Part of a small language model's weights.
Architecture: LayerNorm before each block, learned positions, biases.
Each number is 128 + 24 x the weight over its row's rms, rounded and kept within 0 to 255. Layers, rows and columns count from 0. Numbers have three digits each. The size before them is the row's rms in percent of the matrix's.

# layer 4 attention key, 768x768, rms 0.021, rows 138-191, columns 0-63
092:141180109128128148115124135142120145143116143100142098135124113160148135174109124098139147076131085145114089101164155081111144146130119157145180149165122171086147128128081104132109126157108106
094:136172111145113159128115109149102135124166123176134136121119123134103159141122181124129134123132093082137117133123121092159138067147125078133100128147112127128111154140112131123116159131145170
094:108156144143141121094151118149162151142167133110140126184092121119135147173147157109131140097114187166112149119101122141145122184122133125128150146113110101136196184093095128165169123125110158
091:111105156137167101140120104136063139132107128182161136143075124126126126126143137142145096147107098104073179103139142079110178130114140202157144120152140116150129108151160124131167125184117122
092:145157117132132154088126171121163096132134113115148135138131102124138148124121130126163132113109154114110099067093106156142139096112136171138130109104129134110092165094180105156137120114148124
090:154143145153110125146141123125103108089177153116152109095092153117144138181101135101187143150128131127143083129147119157177167159153119194147139169128132100157114116103134132125170127113106111
096:127096134086129117138107136139109143144151137144127128081107189123091127149153159092162105165120131121138099128102160139164173153091151139114125146150139097092136129099140150122150194091150164
092:127126167095167117130143119134138122143095119149112125144116112161171112185137115128148122121093107149123186148158119116154156099114172116137132125136098117095132153168124128132102125178091184
095:147136091166111089066153159130111098130145141127091121145114139143156130146120093091157104145169139168111119136148156110133104117076155125091116071175139142119132142127101096162119138138114104
089:160123106140127145152120148076169134100122127118151112143112095133138083161139119138115128123128114143127172156151129137128112185080148113119121156108139141129075118150143088102126117123107084
087:119104175104171084111140155118125119148110112084130108124116136123155127166099205107152097141121096106113126087144094106131153118094127124154112139110158115114156144139097143127103132136100147
096:122130067185136169125132122125117197138154186126121130166172153151083127127136138139095099122105138139099061154109107130118113096147115141158144093114130131076148115167187124139140140125116077
096:130143125112166108115150144145142109093073115159134147109135128148100130111133130124137150119128066187114133174120111170086127154114130139114153115114160101157099096127139121123087116143120098
092:163108131103112124127124102085141120107112192100113120115106117124114112152072144178146119183125121145179158114118146159124141109137128147109111165146139146144116088138138113149156122136127120
091:140141144131101143129152151128125151159128104113149119125168108124118154126108090105107153121115126142126140205119151131133140132112121147151176099147145091118088136159132118128141174120134107
093:082158149104140156199103127155105100121145106133145141168129149146097130166143109119098119119080131102144180105102085108087120119116143132137119129120145110157135102133141128182121142187124094
094:160142113096138148123114115082157067109077195121141167148099125153139152086125166120178115137135088154148109161087130136139137144131136081158165130106126097154151101141083156097106154142163136
091:162157129155121134165137151121130106152170153128111095113090168124138145091123133180131084089103143141125114124134111126142103109137128120118123103156094142189135099110178125124133139138087113
093:095177161123140159130131099125171125126151144126090156121127126117137164100140097094150150194097113122154083123101133131119098121102142126102103129139150082135106140139115122114057097100113075
090:118149167116114123104082088120158121099134105099164106144161104156149101138157128096126127148169126136159119188131099117097121130103112131142136114114111127102110148130165089142114116153147158
093:133124134107112133143081115166157099113144161142149155103087116129108113124162154125129149134072088095108137131158151123102155131116116111106169143117150150155131115155093151184113114107096124
091:137097115101169121165144106103112152089129118158145159135122159104132144148124136085124150178129108120157117123134135103078117168122105118099151109102102109111135138167104090133169148103133127
090:180124151168154158140164162114101124151147162132184141094085082145123140135107164125130153076177075158116126133137110171132151122126137116153131119124091149101097113154135176076109114120111138
091:172101137104138137135132117120130112164142141136124167135117154129132152116099163096112129136145124141138129116147110134127155129136136178144128136131155101086150119103154125167139158126146118
092:144112106104180101109120130148138133118106154119172092152079159126130133142122151103078098081138137148130141121114111068108118110111131105095134118114139103129122106141125117098121100070091139
090:168109130153115126084101170150118116122157090128127110122124132120111156166147156116115106125141116118143123127132145108102114151096135142139124136126080131102156118147104161144075136133098138
092:139148132101113094145163147099109112111143075102132143091136110132142088130125101138101145125147108098199158065145125101099140121146136145129130143134133087112067105144175087129128139120146149
092:145111102118123137149151104099149122135144088131130118129090136110094145120154082125111147189141114123099136116130150128100128139143109108122096136122131119114110113153130137112084157135104140
093:143146148116074107121143110102135153183142154099099097125146099149102121113115117095164139134173159126138096087111150153121146083142133146098147089126136095125148133090142142131105091105137104
093:065144110098118144141102127161121124127112178123159078072162125122139147102095129134139141125100114167143160129129104168125108144158152132110132115148138164103149130110111078105127132142104133
089:116105121136152095084129096100138118122108057145160092087103117115106159122093147125166090135164074134162147085108117128122168127123139098147082125128148113159157131111084101136106110125105160
090:140106153139161095095130177090134121158119149169122196132130093125086122121111100133162142125098114127155169149142098161138132140136100108131183089149161103149144130133109110119121085166085148
091:129153129076132152141136129107155151156128102133106170139110085122091125158120133123179094130134128116135131086131093129115136154140085161135127126193177180132146155153079126133115118155113126
087:135123134074116104099083134153165135129109138093131112139128141120165117137105122161153145148112136108132174140119116172114160120125095136148118132138132144106130151156109145139119097141125129
091:114123172160093145127130132147131111098095130143143148160103130127110106126095137148091127175125109159149147123101071129127114075099151157096117176110149153177118141119136146136184124155104144
088:136127139134088116183124116114111149149114098143131097092129126093182154128134150162131138118145138129156117164137103085090136144152131169153114126120123149131089140138109097100126123125123117
094:140144144148127093064140115118135100112162072111127070106162154151091113118168126111107104156133096121102149134144103113150151135141149163130135107131121133104108136153164137150098173129121131
092:132120170117114163110121140146158151139125132143115156129115099140120124149155099147113108129130177064135137156136105144123117101126106144088122131133108101124135116152079140096097093121101139
091:131120141145061157136109126160132133137140132127093159115148115148119115099134107078103133138139130169089109132132121130155175149102150147150159092128084137151124100079103126135150105083125113
093:126156121141138134147131129126141109168136157132124119143137091148093109152093096152171146117121126142125197113140118096103161130133104131120126120129130159177143106118093131116130140129108095
092:129130147136098101147131128133135109105128100123140134127126107099088110139106131098104100143116150103118121147159123123094158121144133173113111149112126108077124121105172138097164113136110129
092:103130098091127113154126147123133177098120122145120105116090163138133117131138081167115104084118120126078084141129137137156158127113120175126144087109124156108129139150125122081147198163147106
095:154123148124119158173136154142122138145127129096125134107139113133164132132117102119119143143155134120138094118085112158122116132119082148098147122127130140119142127127124138138102104171134134
090:141177135123164137099136152153133085135157117121086150107124134094099090114131118158143089157119136101159107098160083116090070129132134126167116123108121146089117110120151122115151125129157113
089:148135142132148132142127180148146135128114139117134128115091176098158117142115116148119111110144140132130160105074171145157140111172100104131102096106122118128159086157112147107117155092180125
092:126118111130151173082120132138063095158146175075101137077130146111116101148142134154095095112138151099162134158117126145137150108117134126089166100114128159121150109157170112092088053119175133
094:123112122128125091173110127128162101147133084062151173141113134131132116143097111099136147113118072114141140150107106165149081119120145137118098149161090108148112100160124099129137100096143099
092:151112154125186094109123134133174193162108164137132148106138096104133125125103167146151160159157147133152138127089118084146179163156131136146144112094165109096101134123122162124152136153153137
093:129143110150127158135139151126122161176117148117146132155090098096089116135151129155151145122113120155149142127119125110095121166133151167129134116096102161170113160123059134144133115173092140
087:148110106139135144128131132141116128166138104114151131110139143135103122095114104150174139080088148175115151111111171142117122185141155117155113097100141122131105101105113129139174149066174131
095:117132148120163108128080088140120143150119150129128093142109115107118094127110138151118133117110129129093152122091145124107128118093106133121175155126130139103122180107111114122131155110124133
090:149115141132086140097174129114141128158153134138163128113115158139160146079123163134108150124148121084101140094126126102140113137124110116125099140144156169161169130138112130084119115136119137
094:142151132110123101103136171144097086096127143132130135099152169097105128119124108114127110124104143103121088157175165153105105159126126107164137128190128105119146158159139119134150092124081122
092:117145097128085128098143114171156090136124106133111106102112087131135097103109140117115138103122140151162131116179128116101127117114117124093143109108119115111100116119121130134127106142144122
# layer 4 attention query, 768x768, rms 0.0215, rows 139-191, columns 0-63
093:137106122096124074102128138080136096105187098152148137148162093150131190128127142121142150099121099091193093153106131124116133152166124096131143134119090069130154132134159124089157093103120117
091:077141120098128135126123138115125134125153092133101127162106120139073105161156153110122155108163093126161117129162109104085110136108142154115149124118114143117110112153107060129147090111073103
091:111104153084127123163104135145090115087116127159165170071143137128093150121143145155118095108131125179120145111134144127098123122107139127132127118129107124108119148124151127109141140121092162
089:132128143135164134116115123092123110149137124089143144134101086117132141156106035142137136134105127162147140139114088112126103119127095169138139140134098165105128140113105111137129106148126152
089:136137085158096139154135123128102086137108130165170103138095101109120116155149129100126108131117108124156132136129145117156111137127130151110074152151145136116104152141165112138145088126158108
093:111129157165131113141113124150111142109128134170119101108138122131114153139137119109195152127120121103106158155064163111096120110111137111142115140136150110106106130105134088108129134104162147
088:105149164098099133134122118147133120123121110132153125156099145122128127115132123119110126131142139125148110147161141115110089112116128146140130112170168087157084165149121114093060082149130131
092:112137125094115129152131173114082121124137122111112123127111159131126129127122159131143127184118109147148132123156125137123127169114167072090113152132125094089150146116178125168135120120120128
092:136143143122125144083094122089127129135105189101131084125130071124161123153119100138115175135126080151121116190156107115128129156114112112148157132163123135138103082133132151147150148148129130
085:152148111113138099105155106144167116125123140108089104139093117144160134130110160113149125156116114122131132104123147111156121097123170174141111079148143115160101143153102158140182154132141102
092:138144145131132122075081125147156137149125135141151115155101147157148093153106180148144137117094161108122141136058099143160150113083129126106152112133165110135128128142169150103125102112094137
090:139147131112159087118102103141130076129101142159156155100099101151131150112157126133145090109108087153112106126066143145157131121121122127181152112151086100131142141126131121147121157148135133
088:154116128074149118133116116131139119111096135137116128110124129107163116121152145103142121151081135173112084151106181096115171118135153153149152127132132115094161136094120141147110107156156167
086:091107141129141120138122136175121117124091122138164118154160128142117126112141126133109147119081159094131124134138135117161157111076130085131153127168150151133091089118131135141145138129133161
089:138154118127135128137090124125146161116123138129162090160161121103136165088101154125115110076067164105136121125070109152082100106101131151107100123133148128109167110135125133106146097098130148
093:111154100176102125141138154138119105095128140104138155145117154133151082111144135116124132131155101177129113122046133154145134127178154108146111105167131113132121144105122131126065163178146157
089:118131107127135142109124118140114111117127169117105086098128130173098136153078127103144113081130125128155112124111096101140139117126148118116118152141116122173130152111153111101177153161142083
091:103104151155163100146118127121166150115089113107132120111081131115127171168142182132155114107092115127181149116145102137145144140150117157149174177129136122123139126179101133152134087062135120
086:157115156132127109150106089142174118143140173124118140143096139166158140138186112126178164163113125141153077143124108154100174094112131087156164084123104147128145130099127113137090077156147163
089:117106115111125098126117120126118132115113122117110148152125094140123145094133164171163139077085154124114122115169182090129117146137107141145115105147127141110142115141134111114101105138169079
088:118115087113158083092148131117151120130092131101130131085083085099115140141149081128135097174139144118149102093076132153146145131133139106137132120116109135111140119145085119126080112122111100
086:124139096152131137127136125113096148129171170086121156092120120133132109139099130144139134117116083153142108179102120131143112132122164169159140129133119116139085119141113142143145172127119142
087:137118081083110149159131107117141100096153158142111116098124100097161143153130154144147109059170116137172115160083166133161152121135109138156138100158113141145114160126104135141100128119136131
089:162131125156116117143142135157129137127159141084148152167104114146139097126101133114105114100147099134105143123130146103133100136095135123098131160131137165160114133135103089099098099115139101
090:108148133158088093080113141144116129168083116128099136131103093119166150110116130169139135095151133110193103134182130123140149135131124134087108152136131061143118117159173098158150126136112104
088:138142102108151177107111142140125137121108120153131148115123135118107093077088171111168108096145107079122132104109153107097167122131126151121159102088101106149084126097136170126139160108143139
091:167095139163146120173151124118141092118152127121088130160148147158120146120079099158133122119163146121080121119139111122120125099135119106102118130120115124115120109144125170099128138101185142
089:142104130109114142149133124144135130142127129165090146140113192129138120125101167110118134068100151115096086128117109151126150097147101142127132158128141100108109104113182121154149109081159118
092:101134147174125108116115145140126142085159123143103106133118087091129118105092097136143136133111106130148075147073114112185095151181131142149154079109098144111155145121132140121144148122126138
089:137128116078150128128143100113110133139146127107121111149122143137144150114117153114103149118147128117110147117087149121122209135124168105129088135125146084105171141122181124143126107124089165
085:164115161124078162164115166096102093120102155130127114111090172162141083144127113113122081104089147124146158106130143107199149105126090153106146131144147125161154178137093100134126114151146172
088:093112135081154145162162157071160140143162141104154169084104155173117126164157141090146134153176167135136110123109160139108111116174088121126069151159136137081161113113145118139086119109151154
085:110105125094122137150117134153156144107139136160133146144136110101104130128132144142126068145093114098127132121094109106118130135101096097091142119151110126151155089108171153135140113152125105
089:147144142134107080127130127136160093141108138067136151174148105087110134107102137163137156174111158135103115154148138124102158134105150140116170110143103109124116168117153116142120166051102131
088:172170071158126166102103116096136139079153186151136127101124111109136140196134146123096116125115115115131092117124146091132147152166118096122114117183123145115121120141162144134159134148127111
094:117129161143167134139103137117098126161141120112132103129156131122079126131123122184142159118140107156124156133127093100108105114102188139134145103129128139083127156118157111091120131134116089
091:086138135139140106082151142125114103143135124116134120132094183090142091155122132128162135152185165101128144132121148158102123140114115135099152131155097155167149093127128123132116129129092136
094:118127120124104139150124156143136136178125189138131108108128102136125110094108120127092166136108149142097080146128136163109136132136148109164126121128122152134111106172133136126167138113111082
090:110112145078110109140162111094112107104147187135135099095137104149085131164133111155143155125143127147103125117147167139102154137124141140105101100118138132141121152120155071135130114108158142
092:133121163114121133132153140136097137126086115093112116111120130132111126102113126113118130144096148134101136130135141137115166126148157191123136136133105133096146090113120123091134108119135165
091:125122132113066101152105150128157129125143109138133123188161097167152105135179092115120110114129110079102104114102127112106103164141158160119142123112132119108152121118143142125116152119126094
091:112155229131149101153114086118139128154111118106170169100127114149137098121101137100091107129121075101138121131136095184134085077162108155143166103161117146106125163144116104088132117148111127
091:149120097175141103145106136148082139113063116128096112109125098121146146109167111142116129164121138124133077099107119126155153139150137140157098118143140111120121117167116177121130109136128140
091:129089109142125118146154175108153108091113093159156103156125092113121109144118104104141113110114165108130142133109103117137142126134102122122135137097117083166128097178121156121131125111153127
090:149104148141122127118126145127121148092107098099169197133118131127086103153140148178106144131130075124107131134154162104070099102125101107097180130158130148135102094142146097103168098124144121
090:144107106089146136104154100138157086139079122122073180103130105161120095128111122113147109130144101127144164166118128156130099139084136130127120149149123124120089165106138127121140099120111124
088:154138108091135129103152111130107161087076151135110125152122134123115155141148147098130175103138096102151140100135139126141113112120133109153144107146099176118134117088136143129105135171113108
093:144101137168103182115153144133138147133141129113145104128124105090116142131117129117121116151153144107126130116110154134133128123145150133128118110128112136124113066108096128124125104120128120
087:122085115138106119128142108117085153105131087086149135109123109129119155134121147141179091144125190112114086106108104133149165126115122139120131122103142120107120140126126148166115128121100123
091:102084113134131139107109089166134164165188150156060107124118095132157145133126122117116123092159144138110109101083160121168095132139110122096165142136134070129142109138090166146103140141149120
088:132102115166100099093099100135139121147141146149122122088147089123182118089150121159110117196133116076148133106092114141107108094116148104124116162122107107101163126173105101107145082162141130
089:167167156123130141127124147146125111177058105118121135200164147110159147098110138184075129140120111115120111131127171094132168117176109180128155122108124102141129174133148145137153134169083116
087:100136139061130146081139161133117149145109095121128113152070119153102099108182139185118156105103108135142112124112162092127085144168135115124188146106126154120126135120074118158105107129140126
# layer 4 attention value, 768x768, rms 0.0192, rows 128-181, columns 0-63
093:111106174162168126170116135130092101138151103139128077128112116149123151129148126145145140130147119080118134157144154143141123121082162107122142124142151118134112108181101156118122156195096134
092:136144143136100073131091082175194124095093130156142101096160144132115111116128157107094110128128124111148168149122147154166163110134107170143134116129088115100112146117123105180164150126125149
090:137117133147115109154141135151167117147136101134142123149158114123152101066106165134167161152155079149095126138129141102129151118126143147162075137069129151119125083176124142102109138110143150
094:115143138124111108121175128154138145144160115110104147091156095152123125121102115106084159125129161111138117171169104148129147116123089129135127117154132168118154148126157124132179146093133126
093:086152107116086091139135098117137134111074169106141112146125109166100110153140162122136174099113123107153151132105092150133147137159119092130090107106113133126121104137127104164144134156143120
088:128097162139136114118119108128124109145153136136151128128136128128126163109112119105150134121107131121132111111116150124083124135164128100135146130135150106132130131093165169135097133096106088
093:140096159108110153086139158176089149182127114134128085143154139158109135095197104172145126133162120093095160114149111167107127139124094142149103143135169154123116100130123125113107127120128100
092:147099126152148142125127140126085154133127112125128102154129111102132106110105186075124160153098140115144133052141099122123126108088130079123101145099130141119116123113109095112113087139148128
093:154082162143155130115133162191112097139113105163106146144119101127162116132112166103060146146140175107069141177193142133139061099142139176089140111135139102152168111123080168112087123171128123
089:168097097131138117123075123110111136158093081172094115143076154105143146107127148155154042108113193133142136139106125113131113097115116083140103118132140120104163166145172180105132111095129128
090:098097084149101136114135133125125092112146130119154176156173128143145158118149162134116119132133118108066157149154118151116109123143100127165142080116114128149117164151125139117098132113123156
096:145117121138125140111146132127144127123124105175151154116139161144128110116140138138105132132135161158149154160101203116124138144173138094132162125119161122110176150108129149137143124113103151
092:145103154129157108120152119156132131137107138153107067102165144131164120119143121137128149180199093138149120103087116131100171162108114161121139175179103111118135103133100147113123119113139135
089:125135138125138129106125089122168134124155110166120115155103117122143126121108130097137116108131162136141129170157156108115143140156132149099114105123109075165098128131131103124116137093071098
091:071090139128149136127152195127087185104135126139106116125141112128153151135114134129103119126111110125111143185188114151126112136107141111072164129155091120134123150091122170107148079099100077
089:132121144081118079125090121114135156102101109133122087140133097109133136103112109148140116111137119151113112144152126171146110131145157135135135171125113126119150142168132120141141135151145142
087:123111141144182143146113159137119132159120092149125172124092154097177150156097117138106045142129162123136074175135167099161115150119162117150157122089109135086120082124103174122096110127140105
091:059158124103098088102094114146048126110122138135100170101138156123104158112139151115140140107139128116113161169126156109132159128112119140133116138155111141131125091148122120085154122100098108
091:182147138110099123113112160154128115151117189188102124154157127118110111107129116103156110102136144154139103114105122121110118139132108153134131096113160121148134104101107076111132127108124136
093:112148128131200109147109126134132108121146140179123092162133177119158129134151121154121110136121125113133121154083135132130137118154103075111138109140135116159123094130119125152148138112122146
089:120099101067137145161118156138148133157119158168160103150145105100110139151185081171155177129137137122164090149094145131101107141181134149163149118123175152124131111129143126117138091153148130
088:148140089114132122115167128103157134089121117092151103129151146119114113097134143160111135137146186132120172120109109099110090106151102067167165085121163136128110081133078120136112128172136120
093:134094132152137154112081126116121111146119148136112130132196115105108155164102114183160067126146117153122097117140116134132117166128126120145122068161136143098121111170120069109149138166107113
093:178132132149086168111119109139138150141146123154130126153109120087102163128095129131115118151136134104108104108117120158144128156128128101138128109115137160134126161151097112131121118142097181
094:103140090145088116152147177134139170128114090102154090087149118123127132135146096089131114142133153123139178107121133118136141158128106130130118159101100118127150119132154104149134155129108144
093:152095130126093141166146127135157098094117113104139144119135088126113163086064140130119138144152138087075133166153128151140111100163148074104137132121161144103118089158094118133115093110137158
090:062102094136134114119141154090131142144120160182136161136125134095161129147106137152144130094131098144116135131126186181161113134146115122090125141138118133157116125105120116135114092110167182
093:133119122125162139141122192134154074106137162164143116134121134160116152097117133080104125159110099155111145063123123119172053134122133094153166139121134142176101092143101155157143160130133093
089:098103164140134176194152100162173145162138120144114144139120153106105088146128105119108127115121097129151180101124169128126114121146121120162164099129140105140120127120095116141181154124092135
089:136130119114114133144100069118145114141136159183127126140087102154143146119149170160118130149099113149153144184122137117081145146138163137188132153142104133154119121165106135112088091132120122
093:142101161130105135145150119135130148134131085133137156113134112111104106119119159141135110138132153155121167132153132182164141109128153116118137181078119133146161127102129154147177126114116108
092:127120125125073170140152078137179133140153164117161098106101151129169112136132092145135183094104111158144110138119091108127163094191154120139106145122130132103100118125135106142160125172089103
091:101114127118123120163110091162140099112158111141089129107120160148141143141168124084138187127127111119126131153146137192151138112147112109124167089157132112102119124110171121142108153127166151
095:135161084095165155095148143106105124105147104150110144162102150140186136125159181156132153123153105119130123172098133147108109128127131137136148158130116132152179150125144098119147172104099087
092:180097141155149133117161146107134128120151102086091138140116121108102135152088149096108129109097137129153073131122093179116138118058158146189148111119138136118112131133084129115074122136103095
093:134120107181100128139126164128145132143125166098124153118137139133158085158158122189137149083078134133152090138074127122130131140145152128136138185111126121127105136118161130158155103088121108
090:129115106116145097164138148159130170082140145122122155156128132136092103113142139178104154126097128073138135138116107143077135124148143091126141072098126087117095109097182155127066142086132115
091:091126154105148116130135108152145153126145127132141106120139148116102150142129119147122119131116102126129133121127126137186080165113149134116137079144159129169113157122137130135099141119155146
088:169107156137142146161164148140104122085163117121146139164085104120109131105128109160109134122150123109129160115153156113132106148127145150126095150132132140101120169119110130134119149077114126
092:108165175109126172204121119146139151110151114125162124113132124119094156085135159147077141121071122156126136121142124147154108106166140187164105146138115146165140119120116136136103162117103091
095:092096123130097129133102135098172125132138126116143117124119137132131165102104108137143087131131187118135151091131128143142095125166168127180112157121135087137084147129143133153165117157120100
094:153141100135159100090121112141118160160134158119120140125141118142171162174112115118117163137135174126150075125144139126112172112148119110123123116153133165106118155104142152069106057084117125
090:085139119093142120100101121101151153147127187127149141117108140072148130122168133137128130125132112087089107127112105121157119142074133154114142152161129101124122129128156090115162132145119163
092:125118122141101171123103126101103177106133122108150147101145134118132114125120090124092129142118112147124116143125101147189176119083118128111120142099149125086120156086148145127169159178103089
088:121096143126113124173107127175110102143151111167156119150138124146115149109138105138143120154142146124123131149119121158086141109136186111098116162118151112086157106137141121140141152122097124
095:107112115173136116100121140132146134117121129103155144153073125113093112158169100138135116166171126139122130121174099160152130177129115141160152125151163118119129128109135144115149139129092166
092:150126151122113140138143104155161165113128122125086126148124128119120138158094115128103143137149150107111117139109099093144129126107122147126110121124160103175175156067209130133132117165094106
095:090134152118143135145126154171125118157126129165140155149115095130126136103138120108106115109110149116108133106119114126130147142111152149066111103113120147147131134190120139143139183130119102
094:134157120173140115145133148189127093150135109129088129152099091121162149131131139098113116153157123117112121134159107130148148171147141124173092154128087148134113119132154137138167198173117158
090:132125119150141172139167179126120093143130122063131119106106157137109112109090109156162099142139163108087130140106167185110122143185120135137142151084127165152133135155135164113140180095173144
092:110143131121104127145106085113093140158155127127123122156110115117151113104133140130124108102122131134096113100103138114131071150131125149149122116178134104143120091144191163096143145145099157
094:128131129084112084141148134122081137115129127130097144117122114095116108098109121120129071087130158154111148133137117130124103120133134126129096101112133121111137133143102118101125125131135107
092:117198102120127087144160131126087112150134105128135144123127142142090120137131173170095160122146090142121106115150130140136150133092139091113133150122154096118129145108130104130106132111136108
093:127123111151136139147165090171120134125117120112134146132118075117117151103132120103152148129141138113166130147101173123168085107082169072123134101178148136127131114170101168109113064182143108
# layer 4 attention output (transposed), 768x768, rms 0.0256, rows 128-180, columns 0-63
096:108161129114113134101138141134170119148094159156103170132122146130138116108136112111126103186138155139173140127124174145150111144127094136128116142163160137109157122121086098115140122121123133
091:122141176157148184135165132102071098156098082148152134161117141111094104158115110127143150122154147108147169135168145140098106108149144119125157140127178147145138142144126145070151162099152145
090:115152132149159206137103148113159129137142110128096151133143149123103132179113132132165158131133168129149135149117119153139135152126117136109156126093115134157154127111147162151167096137132095
093:144086127144137098144099159110126138133123184154111161115129119110134168140116147137099089136125088116149161096102152137116130135167146171144156116132120100098104115124115135092102099195096111
094:137100154117134102127115120101118117146179126108174097107122125133103125140111088084156140116155179170134104106124110115101095149121097175132133158165131116121137138136160102129089121162078127
089:154114114108165162132163160113157153173133121131139129109106136133114106125123117133112059123156123127087163139138106080106112125105111139130109107106130115114115096153120096165119134089117139
091:081162104128155105150171122108168140127104115122126152106115126138125111143089143087134157127130146132141120165112129081133184111139126090104103151134146096076133123082135125148169132109108158
091:137152111108122134172142133155192151167111118127167130149122138141122123166188093173165133106117155118136073154125140081161084160121083162122167103123104125148131136123157124138130128122111143
091:111175111129092146123119113121150176106124126129157089132149124152089159096148094118184126124098077105127142121084129131141144167101150082161138130117124151089140144161170116124165109117151092
086:116151133162142152153112149186123137148141148102134123121150127138140110155109167100133160123107132074127161119119143106095127164167125151104131133129131144138128120132066099105110117162108135
090:118145152089140132099130138126150119108171121152077130126117149152147115162107114113130122120146145116138185112118161101105108153136163108127122102091142155107162113149113147109111111143129110
097:112094092069139116146089128116143116148141126129093124121128136134177128101127150144124111110112099126102141096162129120132109100105097140102096121097127146155127153117131135120122127149093132
094:100134136156076152121176138134117143146111111126135142144164091151149128138153103124159112121104142111152185138134175150092138137154061155090112095083124132135122157120120129093141156167130106
101:105111117158137158118086140153117162137160169117113180113125113110114104131132132153183122132109177122080113105116151134166096158115128096125180142159121169113161100150123144156108160100121127
092:165136110105100147112119102147142090154100152124124096132142160142115140126109144124134108155106099117153144115084115138116111099146080114156077161113176148163160096156147088134156174145136158
093:089098148127166076143139128160147077118142125138141159096118130136151114155144131132166149149125123113174139134104086120130125107154134115103111060167154128123073157121123112100118153104092119
090:129121134132133135103112091104112146132071112131123107064161133147146130151153129146154164112121149161106132108090114149108141124103107129123086127132179118122189153091145082079170145113159149
093:167097153154130129129144093150154140118128132111188108146092146127172096180098141176107089125125099151142101091138138139147134163127129127143147135139124065164131138112111090158144075114145113
091:114131122156155119096181113145145131110147137118170138112110132128093110160096156139121133153125104122137120178132149121118114146123115136092132133116091173128139135132087186162133136174148147
096:127113166105115154119127150142157140102145069114133116122110158084083138136162128097163164141101077159083137109097173145123143127111209131155107143118134106101171149080135173130086121173096147
088:124110103164133094093107113155128100172136106148114125106126133118120162079091145141102146146140133118105116077113128102113153123137138122109094131150104134122120170151114124125121125137105104
089:112098113093122128109115143125125060090138118150109117155143131169131139175169133110127154102125124111137124112097158110154101120091113169124118151133118097153133148113155147121153100095178113
094:118165127113124112143146128104152160138110094078177162128112149126135131119157127126118146135118117109131167113100124149119134081118137089100129150097074128143136135084096180123150106095146157
091:090146149109133117131136128136137143128062179170125126123150143099096090107132140118178115118084105164115141165155139107099119129098144141119144135096157137127093133102166127111165164133156087
093:134161135119138107126109096156117087141142136158166120149095141132141105154145174146122132144106100113138131112117143114113145126161095164126153150130144084134145154170120145126120100137128135
095:178136116142162113074147116095167133158119066135099147147145103155142150141188129134111112094104107112146112115098160124128116124088139136158122151144098115119159176111165105150136132081101120
096:190155151110074153102103136160137101097156105102167065142129147125128073126144149105126178138124086129126089080146106098119179110109166128150125114114150112114147122157142127117138075099125114
094:087161121134088153105076085120099165162110125127110110136112120124129139150185147142095129085149077135119082200151102136094171175111142129108147149153093142124105147108154137116178107153111156
086:180112094114168081147110133134134127089160116112088111105118110120104126108102097152162126112116149122138165108094141163106122120121129091155109113113098134124213164151080192125129168124116141
087:161168117108127164110116187167091139084168134120089159132158148154152131124097090145118070112146142151140138096175106136178145120136104142112106146135153118138107100116133118111145138128134150
092:146169132148136091128167140119132130150133101141125115128126130163138112123123153081157133133129116081147111147124101097111109140140112126155146149173156146083123119138141104136121153146139135
097:133132107125141118140139152176111150144102098135144118118135085110095152061117178129147170156122122125122156142176155141111141153135136160103131169141138136113129129137095164116109135116167161
096:110139144171129126132139132099142123093081151104131109120123121101097114117132109184145108110145137116147167128087117129168137103108109130132131128127133127110138086117096172127172161176143127
093:152090154131123136097149138105111124171130164059199075129125114114107120158113097144092107147104142127133137132145104135122121111122194167143132156139128140148066124163155113139141081165127162
094:119140135069123159164081123152170089109121140107100139106113120162156146152133089122163106114163112137086148166114158105158153125154089142107101126141113112155145092056098115164151104125167155
093:100183128086117136150118147110102136176133120125129054159121130069135135070115121124114118165171122103101132112139083157131132155128130106158135147112111083125173126120086131130110134179126139
093:108163157110127173111140126141181108144056107140172136147102047109132173139099140120105124096136153166134141079145121108127120105143124131145110153153155100138115140146103080103149113143119152
091:121114110111126145153160134092181147103184129125056106108107108124116139084127138111174157166103170133146119127124090124134139136123119129159112148095116121133131104151128135136126116119115129
088:129145110111131111130098156121117169120140148115100127104161113154093117173194120129092129138122139134140125102144118144123129160127102099122109165100114126144151094146115087112110127116099140
090:112103098141165099107118113117147105145143095140098135129131160148179086100150076117137140135128115124121124096135121135129094077109109115151157123134147151111109133155127116116078104143186162
096:221170126126118100147164134160082112143125140165109119136094150106145100170152163121092145126114066088187123120174122104106127099130141112101130123141090164153115147126141125101088088132114133
089:133152133123127157096147110135124128089084127136158147110122130114155137073113116149134165148108137123103101121123111092162066142129145085115122150125085152155111120119101130148146138170159130
089:148093153133169138121129150125097153132107128152150132135122101150123141120097109113128166134156138143147115153130101116093163111140126098132146139140153172131135141090121155155083110138116099
097:128114113140106111080148127138178097154136127165080131113112121151124128127136161094151120113155131107146129112132164096089122143140096106084140125171117117159113143137150139133104147083132168
090:116142123120156124127139120106144149104096133120176137131108111142150093125173109127119086106119123119149139084155107113200091181142102117122131131141137114134113142138133135147117125140113110
095:165148123083126149136125145122122134113124156150113116107145167151113158131117155162086130120066128135108125122087134110121126084108144117130129153132109125131095122146104128150142134101129135
091:107141169126129119139087139131053101157165142143150130126085114088113103113182145121187092123161077152157164109171160166156159133130127124108133129106131145124127084153126140146152138185116155
096:106156119143154124124092104120178141119083111134146121138136113105146129156137158150158072149146135137104123134133145138152095137084156142141113115120095071164128146148103169125089143155157140
094:166124080143088118131114093105124150122141143119156101089140162133123108126131123160140124151088134118109128144091120123139105110117097150148153099118154122153137107120127076163106135102187110
092:129076139120143147136102125145145125151155156113121138121125120157133168115179148117135154102091112134140124085101124085135094094102164109086161097153090095110139089128114128135137111099111169
090:152109114102115145116081133140094094119145074108103179084141116134091148126122158102159130148166147108176105122120150110108154114089143161123117123128127086114123164155094122111124149130135119
095:119150129114126128145112131145156094123156151150190141150103140141114127123136134070140163145137144136120134095094121116137129117136114125138125135139139128142139115139130133142120166116144125
096:137128169118111103168128144162166123112100165140144166128134140103147144155103119102123116155105169095109144146137126148119094125156106144122129115144158173126133128139142170102104159194126096